From a checkpoint of a small transformer trained on Wikipedia.
Size: 18 layers, width 256, 4 heads of 64 (1 for keys and values), vocabulary 3399.
Architecture: RMSNorm before each block, rotary positions, no biases in attention or MLP, normalized queries and keys, a smear gate, skips across layers, capped logits.
Training: a variant of Adam for these matrices, 319M tokens, 4867 steps.
Each number is 500 + 25 x the weight over its row's rms, rounded and kept within 0 to 999. Layers, rows and columns count from 0. Numbers have three digits each. The size before them is the row's rms in percent of the matrix's.

# layer 5 MLP up, 704x256, rms 0.0952, rows 49-67, columns 0-255
097:460541491523493534511515527465507558520500495554500485529445516511465519494514488490440493481499458504482491523525472543486484529507536514488468493496505555458495501453525542492512525501540475509480488526508531491520478479497539507472483540501484500521538511534480497516459515480538541541425436488466505475495530497515492495516467475493481484472507502432447519499511469447540470507495527552476509490468470485497489525459502493497495523491476548498496493506542524464492495484482466499512506516513490546495491495473497507493536477476474509505500482525498521516492499516498458490496485514491491472484521509529487505497509568550494462480470527520520478490486495483490527488478517515518506516487501539488495478496493530515475483476500517515500536460536510460505498565507502
090:500465514494486490481492518504471499534517476485494483445517506499502510533473498474538424521497469487523536556489540504512530478497537527462540547517530474493559489495484544506472456505513490529499512459526489506484472466502479489472516485494491493500529503490464515509495498510499487526500466540501531490545514477502477513480490493446494468514469495524525515451482518515493520547502486526527455494489524455494488542500520492498544500508487524520492488500472568550485481480511530505490516488510531455494549469490574522495519513490506518494491541505518504529497487503516507496487470569466509489543504525467515528525510455533474518505522499504513516500464470475478496474474491510506503512445491500544515506486469513554474510525537481499505528474470476489478484477508452
101:490499496523506482509473492520514513539481493493455515507475481470496501499490480476494480489431468510500509469466482492529480530529495510528527521468492477536506500507550467513457528521509538526470502479494477506538502462509478480525499493503482501512480510489489539493477499437471529523490506536549515512532482508495488446452539467511449515495540489505523521533496520516476528483471497491512485520529485514490524482453501500455515542523486483532533529476499496564489510535481537513527466484497533500469496485475517522537449470478466544521484482503503511571520497541477462511474518530481475538484484535491496458460507456532479486526492499504488540484491501515487536512463513484505488513472525485557484492488520494476515516556532474527506487544500485482533486500462523
097:499482504532476463483502460468504525480478529535497513483467480470491481517482468527472486445549481514547490498519523509501494530473485518517495515511519494544470481468463497484511480493471503486496494501512479516464519491506517542552487499531483512463438498545509519498489541474482530517503488481441479490510540502463452514517460492477514487528493515540479477484495470497515507507497523509470491504516521544517484473488476499477485490469540486537475492519516532507495510486520497511481514512493496505502554495517499539563503495468517539496480502545459498452505528487492499473527516529480506506539498508499540502492499533548556490487492540536500491459486466469484507548498516446478464500500491494499506532514480473479513448511475555478462529539536474493537483454466451
096:505519508482511543480487538499490503543535544486461482467535530506528541457480443477520486488508456534514480523449479481473536505496495478525515442537533473483505524518466508482467499514505554513489519506523473524463520469463530492534492526513514499508495520514494504497516469533485486516520483504482493438510490545511547584479522476503472500533475457481506488489480548478446521479505464468536512481497475475482530512479496531485498503536451527517485510476544510485510484506493520456506488499515505487534485490491498539512487533537537498482476466500524495532487545500493528535534478475490489531515495488499462510486523507501511500510479533503477515531470509485505510517500535534517492464512469490490525490490509486439486477490495487559451530509482535491507501534483508
102:479485518521528496448471472478477539485468498490446526490522527509446484485526532515503495498527548493545502472503453464499550507498552506517562469471530519508544488435501482512499517499520507502499482501485500531510493478507511461537488528521523482524480507518517469474511509489501520476504486488469509514491526483532461527520453470489498470571468524505519513480506493443481546500482508511494490481500491480461498536514522509521492513502465459533485495450478507481499531510491558541499498454474487532493509488470531480502529502500482483526508524504469517495489561513500509460494498446526522508487502472516542464491514516508510493505505503493494491456521522465503539490518508523527506479451507503493555513531529519504495467488514510467496556477506454499459473513461515
099:478514547549529460485473504479492505534504513457464499503509510497529492485510515496485515508475493497517551512497484513510456513500458469498518483490559457471492477466525517511523495507485462486464536486482541481487505493484505502520475498558521527527536527496480547501544509489502503465527486508460512512506480513527509491502512510524536462508512527509504494496502496457505511495514496511509495536497482502514516468525519500497522491554493490511476474525486485503472520503508524530532519500486543464503528565492497496511485461536528546490481531500487504474476518492483525472502469471522487470489518552497436499485458525509495519499519460503516483585533508456494492469505504508488458553511498497491464496446470510515487521471521510502515543493508450517405554480487486
100:503457492447471477487544503474521485494483492499522545509499494459501494472470508485490536475454518510476528508479485488475548489466493502481517480469417492499528500471523503508469498521485474544487457512502492465535494527522474480518511510503558481504531457493442440478491528475530524534473512507510449459499475503524448502516482521504505486493558463533515467518507471461476550518507481492495482521529493513495541497501519502497496514473485518490505467460549537521508498494466487501495505462511504445541493480532498510478493466508502471536469488506557487511473533522509520474466509473520509512531488506480503523505514492524534480515491500496501500533499552488512538464497495511507503504462498498499454456530528512494521532548496548495529497505491533533506485535490520
107:479485499500489538506499489456508485500503493522491488492499506539490498479532515455499506489482517461504505451536495494525513537493486504500531483488449503479465497487493494488499453513485498446467557511472523486477511499524431506512513480493478501494451491502500503459490487491552553488525507498478506534502502489503508516462493476525495517486496502516497520471475530493497539498498512485523485527448547526456457436532539474501508517509510511463561538451455483483451478542502516522491489479476508510468525509535561550488506477495487531466488490542545499541481529505470510515491517545531527518518516554505492488497487460510464461498510526512482520482472497532520509514456492475506533510526475560500507470478513489491521507559510483496470502520504521508479487528480534
095:509526493493485518501485497492476482538476511546520521511534488508515480439481498497493487481516476493432470513477532498499490541478448452499532505524536514515507513541537445506469537521518521489485524529529483506491494492517492472469486489516510499500526502510529496513492510529584479482493522498494497506464502533528544497462565485484476509487477508504494485507491483523469498505508532506496469512504461533516491495497510467515554504527514559443519451503489492511453476507471481522522511505537456507510416492522552504552504497523482502510522523510555505488489470459506514502497487500501520509482515482506478508473480446464492554493525464500499526526504489502500481486527496502486510557485533463504528477497491480464506526489509487524475475451540514483471506537473505
098:487438484500517501484494481511482573485531473528517456486494494541497506532514492485467527542504594514517472499501470459525488488511525497484503529511504472478511488458504483456522506532523451507497540526501471457542512517509489514480503509541521495518491487486503528487533467506501517515521488521529460507496519532525491431534454524494520510491534530504482479497517511526523473528510509532477523508522446448494485510489513472489531490536487490475501497481487473496484490517512465535484474518512489495519501527507504504494500512531492518527501529543507492501427488530501484573529471515555492516519472503500474506474514514459513477503479504484493535473553501489508512494512482518490489509524498542485512544534530558489501560495493494524523534487462506488499461511472519
101:509504482451511515504496516493507461443501535510495451563530508484501473459483452523483526522501517491518473486534513485526530480500523479451486491494493499461505513525536511515495481517516511424548493492503525494484497537516526503527490555466507511515530473526496528555494497529500519502520512503482530465513521473490512513526492495504498454516440504515526425488523510454491544489468494485521475529535489466494478482515505511476544492488501494483500497505490570527530484471529457507509490508519441440488500516507457519478518460498511538506481521520522499498565503509514500513492485519487465445514493487516496460507522496468485514479497459526532489534523481524524505489504531481485504518520488469508510501494472526539483528490492492449495529463495536481519478482504465
095:517497473524555537521461481490520505500480475521563508511515488480517513522482512491488520508481459466519481524470490471457491502463500486466485483490497496496495532512522521509477526494486521498510515508503558467484545490516490507518520470482521472497493538475512497511519488492526474487506561455514521491502540482481547519453501522513505492469489538472521497468483507448508531517547524543462552507502481452502535505507495504558497479470527500479508485545468485521490542481496468485491496486466527505534484525532535528517525491518523503523513500529540464486489522476456507505522461470503498494510512485471459568474476513502510461506450467476504512558516525495488481472478507512511511535483489514495475501524492527490544525491492501522550526504495478512414541505486519
098:540473557526510512468568515490542511475523508475491503454491489517484511515465483566450486506544485474526477486496496494513525561486492522525501487498494506523494526498521522495519488500508467491469491479465484508494548508487431508501490494510483495531492486507559503521505470499468472537504529475502501495480480507514471512499485513509528513468531505490473475502513470453455521550512517474515506496497502491520488549503526443489450538439528462514493514534509486504493475513516516534510528477505501474511522467528527506508530503534496456519525490478487480540512504474520496547522525529519562506503518515527508530483528551509506505533488511535523477516533509465561505508480515510524519502507498467484493512487492508508457461486477518504497513503493505551530530425486492
089:499462501516500533506484486523529506478541505518492516542523518494481522501529483462502472542520510454544492559522459542545533515500549498445487503505507503532471524502490493504484495510520492484502538534546527524486481498460471504474492508520486508510497540474482483496474494515537559531495468510463542504509525448502500473532479548520526486494510458545492512469509507479520499538500472507498522526510489486512494490531482511469520494489529520571512479459518545491470511481472494457495508542489476512496502517492517554509487470502529550512503494531515514509494471538480518504522484499495509574491542502481506507505510501493541505546471493511512493498486497548503470505480522507496486502508499488500542485501499491545497523535491545460490538496515510517540496494499403
104:462450506492465505513521549458499492500522486525489523487458530508468455459542470532486477476448501474507528491509525472450467491507514517493510474486523525502495489494477456494439465484498506481532517481488574489492517514469509468479494500500474470484511546446481500489511487473487495535466502474492515503530529461431464509470473502496477535469514468483469505484498535498522478499529533568519519511484512495540475469481483465522490497541484472504533480522522496465491502479515487416536498495484503524502518526499519517490468557519539523514523547495504489470530482501490506491498486484541511493526525488487524507498518504514463476517485477500469534539503522482504469513524494475527508508467521492487456472517505486495466504514473474497488534474503512447500525484493494
105:521518480447499494518487503518517515527514483461477478504509523485508470507473476507508466506496507487490490525507504476510497504481492463476489484489539494521511512506483493540483488543507499484545517479501478502483446572506544482465472492514561463485483543526484504506508526439533479490484495477523494489533513518484534520557520476544529518515521479488522475483552501463497516503471527479490494453532514479474435451534522517539529548521498483518457512510503442487528461515471529505523505485538507471505513488490530500487509508474548486497490514509507494486504528524537532521505524495507503435531500494498538516479481497493497524539493505483474478513487540459479527524494470520479522482506471515498526460554452529522497517502485484522487503459545482483551446504501504
099:505513484525509531454467499476497483498492471494489510525497487526486481466494465480446522484483469493455509466512510497487470495520495479567476520508513509512502434517523473531526476536451505537509498533487520450461516480497513495537506472542507487511526457484533452497503530473526479475451488480490477495491511532482510531547540456566511505549491489471506479523478508522490520503482504511488472457478565464504489491477529522500499429539501509487521555485560496493500496466512457489479561548476513473492488493500472513509473484474491500483456497503507488472460510456504522507550505487471484510481568517457502501497477497472546502505481491505523535522489501489513499533530522496482472508500477511521464513509502473518491515521503505519496514496488525486505503502481521
101:513446446482469494507502481468528446516468491468493508533517491481501512485521461477523510514498540543526499518491491503523450479477452488510484505463522470507488526503460465525509501514475449499500455495452496551498500514526488513478543533513522475484474505489522487452526499494517539514493533472488513496508525534469505500502464505546518509507497507495477500475535466526509547516509523483521486493515458484527467491469529518498498505522493542503484512497509453499480482479494501485490468491506468519462530489454508480490501505455549523462508521530491519486452515531526527449504526527520550512473556487507490515497511531511458504507525505533511500473510535473498537545527540505519454461536473492525480460495496500536518523541498523540466505495508556509501473470479507
# layer 5 MLP down (transposed), 704x256, rms 0.0914, rows 49-66, columns 0-255
099:483485535476461495476499524477498531523498511504522525520508427475531498499485503548496526482531507520481511488497533482519514481532457481502491514519510486466480497499514441476542448518502543519487460479527520470499511511484521477507510468504530490483490476525485503511479522552533486480512508527528490550494555530477505479492503516523516514509515534461463486495518454502472475511511469516460461499458510532479531490491524495488482520478479499516557491466529511537511482549513523454455478543524511520444487547496519447519526514537454542554469486516500521506511494526482524506487492487510474538520474498493472517481500489498501497486532520467477484499461466514498522467528537526458489514508461466491491464496529507480481522492497488496461506457446470498508483512502537
092:501509505501521514501512469513537462530478473482481517520499451485477504488497500474527521484476532512478518500572523510499461508472553539505543550514486497562437486475531470469455514452491480536509561562486525479513483494489508524465473508486509496476456487516482477505502492478493555524490498472507505463456456492540532484458471462522478501491490512524496527487524473510515497514450498487508459492470536436467454513495499523486505542505503485479546540507484518535454483480514519482464539493524525506530461514480550464501510512502472506477484480490529513528505500479537484510511489517507520472455497489520507522526530474473476492510497518477518494502450515495497474498506504470501498507464504528487457509517528503485493451532469482500507504506482485487483511475495500
102:521497499558556509490507473457464486504491495505475503495482474474484501451467496487444533511474461482471497504504493506513479534475528441485519527471518479521457493518525480474514534541516522527492490466532512437520525478445456487533521496515529561494484524502487442487461507479447508480520531519515504493515459499517499469511517525485470512496561472515485498523433511483507510491459505503463501513517533462490503515544513481515477504476513486559498491530502488492503491517475528558511490516502507479461478462512505464492481488502485529526508469514470520536518516541501537503471487512501492502507520541510506494556508485473506521499477473458491513494488512534492487476480498513487461469480497486511464518502561492490533518508474459496507539512481466519513502503481464
096:462561496491491517466523495484473502489526489524508525501465504499465509519483534538488467513519480486495516476525466487451560480513488485442505475500467522499486483494489448533500521429473531491489483539504500559493521472488499536511464462541450473467543527512549533519526497496511492519487535487483447508510497495477504533518499466519525477482460529498462502507468502526478491507476509438518493489512510489490522489484509489464505515480481459491448436466504503479484471500500472467536521463507525511513493459475504482550475524494502519520509517483481495530475529444520513491510506450564486513508500458469508512515523501481506526486533477540456487496496496503513520495512522471520498482464508505498485484522519534516469500482484510515474494484496533460497496448506513
096:494559497506508496488507523494527493478487501491518439534519484519493500497506457499452476532505495493541460508473510508513486554500491475490494509508479483523511506495535525538503515511486528502485528503435540532535480511488473470457520544542476545500532503514517488506532492501497521474487505513467457476480466508504493496455488508543530536495487501489464514478485449484528502523511486505485552506455499518509483537499489545484520537535533501495491513506480497459531499541506517487532483488510453516512510497516436493503505542532549461535513536487489524491489459497453547505551498506495468517498490484505495558511517539484553510494512513535515502527498552489481486550501507537459519460462516563484503515491483504497481516512542491486477521499520495504509480543532492
099:529511511484493509469557467481487483455499489518525545532473471488497495442468490491493523543523496520477517489491502503479507498491489495528517490492527490498481516493490532526521536471495443443500540513539474498486494507532486505461572517515498486490488496501512501517475528517479523476518505513486448518560484503497484498509481493459488509498492493506538530468472549482482514552510479503498532517510473482500532521483478512479455485441524438496463489500512520500479532505499513501491541503502518525485515502493501474522496447486492512457527502475536481533520459561519499489490465482467484535491461501513490448485488490459470496504496495463489489529482488517520479526526517515523523492471488488529530448449542509537479478487534494568503472534489486458483528477530490
099:493504478487550501434484442500508518471498566522503476495495501483512463528478548466485481487534470493489506543468483518551520485490533496527498502463503478460495517509518504511468520486484517523523519471489515567490485502480482481521524466540500542466517459504516484514506565514528514491499472505448552487510509496487480489509496470525512475510483533499480455509478491459497518536452506474476451445509468519485501479509481508509498517465511506514539516493481530566481522507523480501517506492473467478496503465514527475460506509507525500495507491499503492518493512497531484471482480489447509464555469521450525473491481480442527547489503477508483510485504511492514500461446520496483542532482519462506542502504480484504484491484483469437486512509492494529500492481477485
101:516519487510469480515565481496531516489551557513519506486516557432517471506502503492502478501517492487521466472455535504486503540497495515485509501471470500512494486487522489503478513461544502514478476515476478538493480499514469524496497531461478488492470483482467444513494525479483491515497458499510518507491499514482484493478534538473477488524570481509535469528499505503468508520535508491481473509441487526489422496515503488501448496483496515500507482482552531540490514539495501493486499464557527457533499491533493514525516508499450444513497500521525475508481502547514481458504511504525489499511493500525494483497534513554538513515504502496513477502503463479521540525537471497504488544504512494510489481524456503523504529515479491557520518450542477540468467471494491
106:448487494494508527478497524494496512532496483540529482492503516527532469498489511484497527491492527432491500471519528509479505510521494526524518503505476500532514489501465507506446500514500512535467514519534545468488508503523449479508576502477470475523457502509494491500469505518471508529492496535479518502457482471535550495518504454541511489485489499510509518510438524513487539509482486524480555494479509494475511447552477495456528541536493527518514534538448468534505485535485532503505485544474530502463497497517535518454506470518490503452512510531491491499517496493477533505549516522485491550488536566511527505499501471494456482482500492520547515499490488461450520480534490541501467518489504497509500498544516516476487509481465507479473466516525497534486493505495464
095:469532500545504516481529512507507525515554520509501506542514530465531474484467498533507477506545462507474461451494480512472520524508531519473485574496490480494488503555529504539518497503523500492465493464480470469516494490506525499487532547468510510479518538535481506515506516520552508493509439529470509498487448456541524448534510479556474481484512471514514504488488490512539494475478526508487488518487533486500483518528510496498489534490501501469479530470545499500483511497519521544471507466507523558483508507530511495484518510487502525495477505483458535484527500527552486506544515510486511554477490501508502475490497503539539513490484528480529483491487467496519502477474468511555496501513523464491524460517509533547488500498491473478519500463427492493471476526457496
100:560502458491469499516495526474498496501547480512486490494478459474490502527481509516472489487553468437509506550493522501523499536456479460487450439481501491546489513471516495532459504504520463548506493532512495525468448506508491503499488529502513515485483485489481530497507483521532494498460502496518518421496478537509498480499480494512496448510493478512516466470495498479499462534495489433509515533496496498538498495530520509480466569483519493503514453510503482506481481485506486505473509521470485484520495482508521487503507477529458494512532464440521511495525551533527472530500464489534525532512510511506486514520499443466501480541469532483488504465524490525496534507463535473491517515504540504498520493463490499511477551510544501520470457477470467482498500478497511
104:519479491479490470509474492507477460503473509466462477488485497481548518501481481540485541477499497507475518487494504482507507509481460486485492501502492527526573462500546489511520490512462490514512503545479494567504501531547487518486525495499438510498512498491539503482488518520487503454550515544494536551482503503460491480453449494463467494512470489527500481515496543547535480498476487495508458480514518461510514512494584494494476461463493497450456499490511504468526472502489478504467475482475452477469549510538498481484493517491521542518497524499520484504484490502543503491485505490512504484509502497529476470508491512505490498486526499531485504495498539458531440554476527489513471483462497485479477518544465496511472482550503546479482525488483497502538492479464475
093:548519513484528505480490459496542454560477511458538509508479501501502517504463492519541513471515481502533501449542496547494473491502535544497498532478501453530533481532473531509473470563533505495571494482460504461488518472497484475507535500463487546466530489487484508488502501523480445480557508508540527530516509473485466505495497522472555523505498482515473514483502513475512526483478504510506528534538531485473501516476508508492473476475519502490484515488539503450514533506485486509480478490518525509512514511497475503494519518496503479468542522506467493473490531534479507571511523505475535539489531505514497505465463494493520474482474522489505497507514525520555495479515508482513496524494491508480503575470483530459500519537508515520532444526516500473515480500503501
102:480499534518553460497528506522542503511508496484511489501524521476474549470510520508451528491485530466468537466489503473527487524507493515450495473520533494456486471530482461506498486514477514505483562483503505494526538464498459516501493485494480497522510500469530480494523493501500499509460523479497522491501473496492478500495498523459531483465508517518498555492508492505513494505539496484512510490528469507511489543516526518470508523497512509565530554518485502542519451500526555500535467515488487524525542481439478513534525485492530538498479469569485533502507528427485470497504523482517479504475508494506525521488471495449485489512477495467474459519496485500529471462468480480504444511516509521496516508500495549537527490514549500469506522549513502494521548467500525
090:522512434532480494466504520466519538481482513515522498509517473505470508478512533525486511454475506489463513451528471494492481510532535471505505531537536546505483518495506510495534547452523485524465516490504523533505489518500495547499512483453520438523497485529536508480529514484485507506473504466538484512546488519471489529488500509513500478508478529491453453494507526494488536487496452461495501504500530509535555499493481462488524519486442517507527520541485519511492482491499463471493468493495498475496520499492491508511479492482506527528514467498528454533487537453479553481541490488534482505500488477483494488524547500477516506515463488509508508493511489526507538506518535500496478504509478539558509550506514494502491489493502426502527475557474535533445524493456502
100:457501535459489482469506476495571459521495522500457495500505520470493514523470499493497493478503468502481491453467503465534526539508514461509486541508499562518495546459517503496507493470450493508462519486476497501512535515487487497523520498487477512511497485484526486489454484507530480517496498533505497458467465530520465501513480507504508500503499516489529533523492486501513452451481457497508510519509510517494509488509487427463454432477513485499503484481527552495474520506454455545495497485498506491509500494521534477483467489516533463509458520459505492472492503480494500521501507489473508506515485479502504453507500485550520463492544473459497492476481515523519504508532476525509488510577482504466464491445446509489507518451507526489497519456480457505505457538510490
104:495447510480498516471496452509520455492505494459479475457525478524494528497514482484486495512516514513481513485505513515527525471468514575538491480512529499502548503477490512484516516500498479488514505516474503493505524489499489504495492472519465501527512497533486474487523537511491525498485469468519478470585489491485505519542485508502490532528517516530482526541510513479502502485461499485507493480525472483490531521516555483514460498495508525527467501547498486493518454495506466521436542525486515484483505528450552442504502457516512468494498509491529574495492471480504518507529546477509476496514534479490476527492455477498473460480463528481481501492486535485563545538459502530497497504476444520511519516491479536477504507534516475485498541495478479497478551461489478
097:481438523496479542495519497499476479498516499469489534509510496468488538492461485478475457479449542503514477500463507472503485522512483496539495549549519496522510435524502523531498503485481491503467483550524479512462457478502517478499511479503510503494491528499489482482512519535523483504540481520515467503501527522534522525484510489524510490494503443507540498505474470465473457537507500507496469476493528448506506499499476531503486487507517480460492510513518495502466528520510512473497522522458497533516487458515481496459467515489476503522524507535562504546463493436491513516491475503482491527445470480482503483496481490479498510533476530483517461488537470520492509521516479526535486520527508482512469540465516467485499562502441499494500504472468442500473435523541494
# layer 5 MLP gate, 704x256, rms 0.0961, rows 50-67, columns 0-255
088:489473487511496513513501478528477462505441503500510513502473533492511526505498474524515561454505500477513507494507527497472497526478463516509480492476518463486456486513465489530494508504510551512539532500502426481513496521496520461485484505532510475501469480491502446545525470494550494471498527480512486526462523519517517485516519517540519484494530542488514475505492490481512481528501506527494537517522458522498516499551538515559518503569487511510454497503525471478484493504509515480533466513507510520488524514505508518512508496521459458479495453497496489474496540497466514472501502445492499500516509482506490514539474519481504481496465465490474507478550544499501512493460448484504483497525493493537511499534498456433566501485498509524451524518524472510510494561559504
101:495465485523472496479491496515512526508495506481420510509496495496508465506480466475480503509444496488487462479496508507527500557503501507507516512459491504487496470483524475512495490510519499509475546471496503512532517540497526546538517479496517521470488481462550483526535511471480551524477487477527468495546500486527480427516524532547483511492518489500485518486447503513452504475473496474504499471544442540488553503482503490472509543504480510556530526518516501515512483485520527506537457461495512492487485498465474463566472501456465514497512507472492502530519504514486496495500484520500495511473476531475516487546501495548500451493506495499476521469524486504496501517494519437495492539479542494501484464476519499472516496534500496491552505520436548530517494491513498
098:526492501497522501510511493550508483470501532483504499489531496515465515481531496481512509486496559488505523463483478549483499486487451491491527458519472548486519508492516525493531519495503496492486471505447479459494481452539504474495525518489523511524530485501520506487489482510489537491531482523564554516554510510516511481476515518535488483473530502487503510508495511494522546509503504465490474511502464483463512510455517495494472479445457506516515550485496515479523463520447491506505491493541525505520517503496521500500512523455485467488516494465502520538457509500472449551505512492526487485462510484494490539530492505538482419487498463480546498558530460481491520508506514444538515518568489505477528501457514554538507496467512523502480518509486524513520516531488506
092:554524502512505485459490479449508506499446499489480495523535488493485540488528533522524497457499486487499483504474472531485440502465510521559517528525498506487497543457510508485495525492547541473502522509476464513487489481528515496494517471485477473515475551452482506489554527492475474500500487500509519509474475473506517511473527525501501430535511501516512473465501486489466505507520486504447482466498512474488560468469495546506480495477488526514466471490468512490526531514489482477516471504459478517528548498501513490510465499505504527483475453512476532516516543432512546509540488483552444506524524458497509514508495493484490489501478461501496478477519488548477443519541497492480520500484440491491475508478490524521504505478481484505524528527482541523486517495507503
103:499495509493499459494485527536486474501492486513512473486497509486485505466452524492514508475471487466494517512491498478507462516501471507480497533554508478481482521476523515468504472496521560462497503498539524490479475492535502480469463458505437498503503525504443515519447493530523500527549467486560490501486511489487539491476492467448499480462464488493481460474512514525523504508543542511503479442521531510535520518486501535487501513528501509491491494499526469492519524463480506489473493509439504515492501507497499499509456489496523526465465515516563471514544480474490477480537491480464517482465479464506521506458502529490508539502492485506513539538503485497455442464476497461490445478498488465526456508521478523499515470537502502529516434526527495454509503511496502
095:507507533511494492478503501489480452520468501523493471493477519472486479458461483487487479469502547502528484484491475499500492520475484495476502467522545491523535495491494529510498519447508514503448477475459510468509496477522512542504465498536501460485541518500505494525497499542485537483533457472529514498486517498507525512521533515538502501465509517453468488487488517475508518505473502471482516473441491501489504527503495495472505470502476557525499478530452508505495505452494504494513455463502497501481529497528532453517463473481518489520516479469504506452478549467446504506506525514502522496446485528491503528445541500480504486491471462433456498494509517486489485524455524456475517531460477506529511482437487518471483504490492531487560501539494518478454498531457499
099:503497467495518539540481521498535522463492498526516508485510525550513458500523512524528522518481537462544464463514497457502458548501489530489491461513455530512493475492489511489478529501499506528533534540481503504490501538501537495507503524520487521480520501508498506475523492487480492521511482467538520524498459479508523517474542541511431504561492498491482514489483529539570477502512516541508534451490492527501538516512500471519536512504466505449467526537536510505443523495472523507512464504486506512449464518504533482468476534504515491505481507528520491488484516484449473493505466499506502472497489525517506464537483503433494515481505497473493486462487499497527483510490455512526476524460502527478520496499551467479480500503489496478531497497508506424480472494540513
109:471528492535495517528475505535491477510487491536501516486503497522485472471524507498509506502489506483481478459493452492494477508450482537525539458480458492496478497500495508447475512511481514493463488516461505477511559483456467456522523492470464506501478478519484517499514444480456517496536484549512522514465500479565492487461530478523501513471498486504497512455509508480489512461512499485535488485492531553476523454482472511527509524496512498445543491482459494479475517518534532508542492523494502532478485502537541519470509472533460481523507420520535504560509549494505488500507492516490496492495547507498510487485485520461512438492454519496484499516485495514497501520480520486522533528509498524523509500493550457451527498529496510472478490538481504541495497501540503
092:534516493501478516469474489504505509461506501490490559537514498473539452504519480447553515511508537508470509480506509493522526508488468482515532496518486527493484527573537476520507540476519516522451488487510491504518536489477537485474535525491549496509468489491508516525482473480512521491487514457509510546513515490532513511470538531509530500466525476517513527527416469524501475467493481498512527503512480481505503444507500490502520490499488523514481443482489511494510497523451503482505475489486473462504486513489523476470510485500505470426511488455546522554505515511507537485555494526510507473488532529483458514456511498431532523501522482483464504494511511539480521513508502507488503550482498487487555442472507515471532520500521499495528509484518512519492534496510486
099:481464479471455444481490524477503496499490473504517511512452478483512507480493514525513492469514516528508506497530513551519483477546453514553480497506464538488483495490523494489498479458516482485497480503475512528457492462491516518451517486490458490488507507504518500484572508479511475464487488503494476515491547479490488495506536515502457511469488499489492505476532509558491520488468485487503507507490510497488528495497487515483468535500468478490545508496487533470494508507444496479545513529472520504518510497541462475525475495484466511476476536477509496513486508446511496507472537486488517530508476548468523451482465488473495545524484478492530531445526510497509485517566519477482497518504467501562479518493492448527491494447498565495546464489495563518521524486470502
100:491529507564498517508495494493499507525499459504504540483492508539504532512508528474518460480512484493469536513460518506448466524510504545535504535471500488507476529472478478480531505454493510541488489481492482486509494458484478488477521471534503486527486533467507458460505491490514490543463468490533475529467471498519507488490518499506531552477540494463499536468486531503491438486530553504489517495456520544488479523495484475528462536516499495506528486493525439493493508542511508511505510512526519533516504468498545505505463519493519464484516496473529502497453514508471498511482500470525534498499505515512485535499471493527543518515449520495468504474462526483466496485482447524518520474505472515498509466504567477462530477510509510520494521528482449558455536514491515
095:497515496478556517486482485500518472500476512488498490476484518499479524497479455492451511516486516491464496506463450503465513481525509420488481529482511491490527540517483517466510485492496510499488476533455473516503524485494453542552494503514525525477480502478508500527450460514531479506539520463453477482503560515463478477481495524475488473512451523518459513459482515485514527513523531478523517485482503523502542522529535529517525477479517570486492462489496510495503466517462508505478536464512483494501483529509490470483498425487496519502475545467525551505512483507530500484542503498510473522489501497515490534484489471501545457508478507508493511508518549506537441503553473531482518488517461529464488520499493496484530508521482540506518494472510493513473507531459509
098:531509552482494504475446449512525497485551460534519494509494510487533531494488535503526508509493500480466524494527463443502455490494520484481499465484507496511527480508533473516497544447501489524465502484520514499476484492512517479505519490521526504484514508510510524485491488467512517479477498464528496501483490499478537465482523549505545491510464505508501460501545503477529493513506483529488514462532496510505530539524500540531449476527493556483533507514496533507472464489459470505528500466508515474479480501497484495480491543497481468556487488539512478488473544466522497486523488493478501527527547501474447532516545467480516493511508496428477509461473532509521488441511509469441504506531468481495470502483523542522526486490532492506496514517461507467439525511506518
085:530520497512467503467535523478488498489457506462538501436506512491499492499489522478550491454467526528489460488448540475489462538485461534505507519495515479498531460492465515570496491491469520496466534454480494490517499487547524544520520501484540509474523517535474524501494484506495473470501472451513483483502469531476500520466488487492491481474486479484506494542472478451506484514488509500486529448485483531485548503524524456529502494541501488484458486501492515494519533506546534500495482477484535482467519493543488467530494523486439504545486504489487546469471510435511500542503468471495456474506494525505540490490503482489487479450515480485502515472505521498495493478478473521516486503478527531534490462452506518487494509492518472506495477496495503478477484461529538
103:467501493459484501462526493518513528538504493497494511464522465518492540472479522502501501508488502522499489455565467494534500471505475483502452519535532538494503516488519470472529542482508495475530508524511525524536503512525467502515474470496524523535483487529499543558510496513524475484495509524504469489453518527512500514513530491463487463473477569524528483493462508514471487510489504494485511470539467500476523505528483531485477479509508559504524508509521470468514492513425486536476472469478481492497538502489490494510478444494468512465483456513538489518497541456481507494488521546503500518493483429505516551510535480512476496478483493534535483489530522511461539508507513485489507501507457510507498541477544500523499470470514551504493468538519503466490458481479522
106:480489501558513517461491523497483497480504480521515508464525501530522543527539529494536509491514524483488496474487484519505535518469500495491530510493473498524493476482513497469493482446517479479446467517495506504515534488450457502492505510515472525504504469468527467503484473530457499523497523497496511496479479505522443482507522516458521481501495533518524533496473512498496501493561482519547496509513503506547569526432509500489501489501475520502531486495541522487500494507508514498491481518462489544498507520516526498518459488544448514496481511481525542505482502474458519495462492460482513547503435503502478452525519475474492477475529495543506470488488475530492439488476484507487501495488506489504479524482537476511519473519528487483529511536405462479498563491498515
094:478429514496490474548547460473481505545477457510495534489519491484474477479482490451479477547460552515497549475509477478470458507528473498511521519505491478494484481511491513482478565464492470483487502502507508475493540460483527515482480452505510533496483495490497472488524525490541530468548517504534466546511526498473511514519539458488525530501466526478549516510492507513474511516516494545520511510530480491505514512501485517495476526492469538492494499524531463457477508467517487522542508485535505489489505461503514453475497515526482505478500488480534496506534523486474520498455467471483472492525478450463471514540540505523493517492465507510473486485498458469561513441530478531479481469494508471496440507496526488491523505489494490501519508520501509470483520496477517
101:454485498498493520499544527469533498496455487506499522519524485532477517487509504549509507466473533521511534497464527547508499514507515499498509467497485456499520510468466512477489497509488499552468505524507503488479512492484507497439487501482497495531523473498527504503484488518463484499521497488519451524478516536470479467484488474496501510520530485494473536499478552506521480514556524553488465516534497507511500427500492486505503496483472527530471498493540519508477524548526525495549494524531530547493485500512532503523525470500459529545481528468484520471512479512492506480471457478521520490482481499474495475504517504489488454508467492447454512510474479544581460535518467503518507536482500471505448499483498496491501521524532539466472498498456467486500538505555534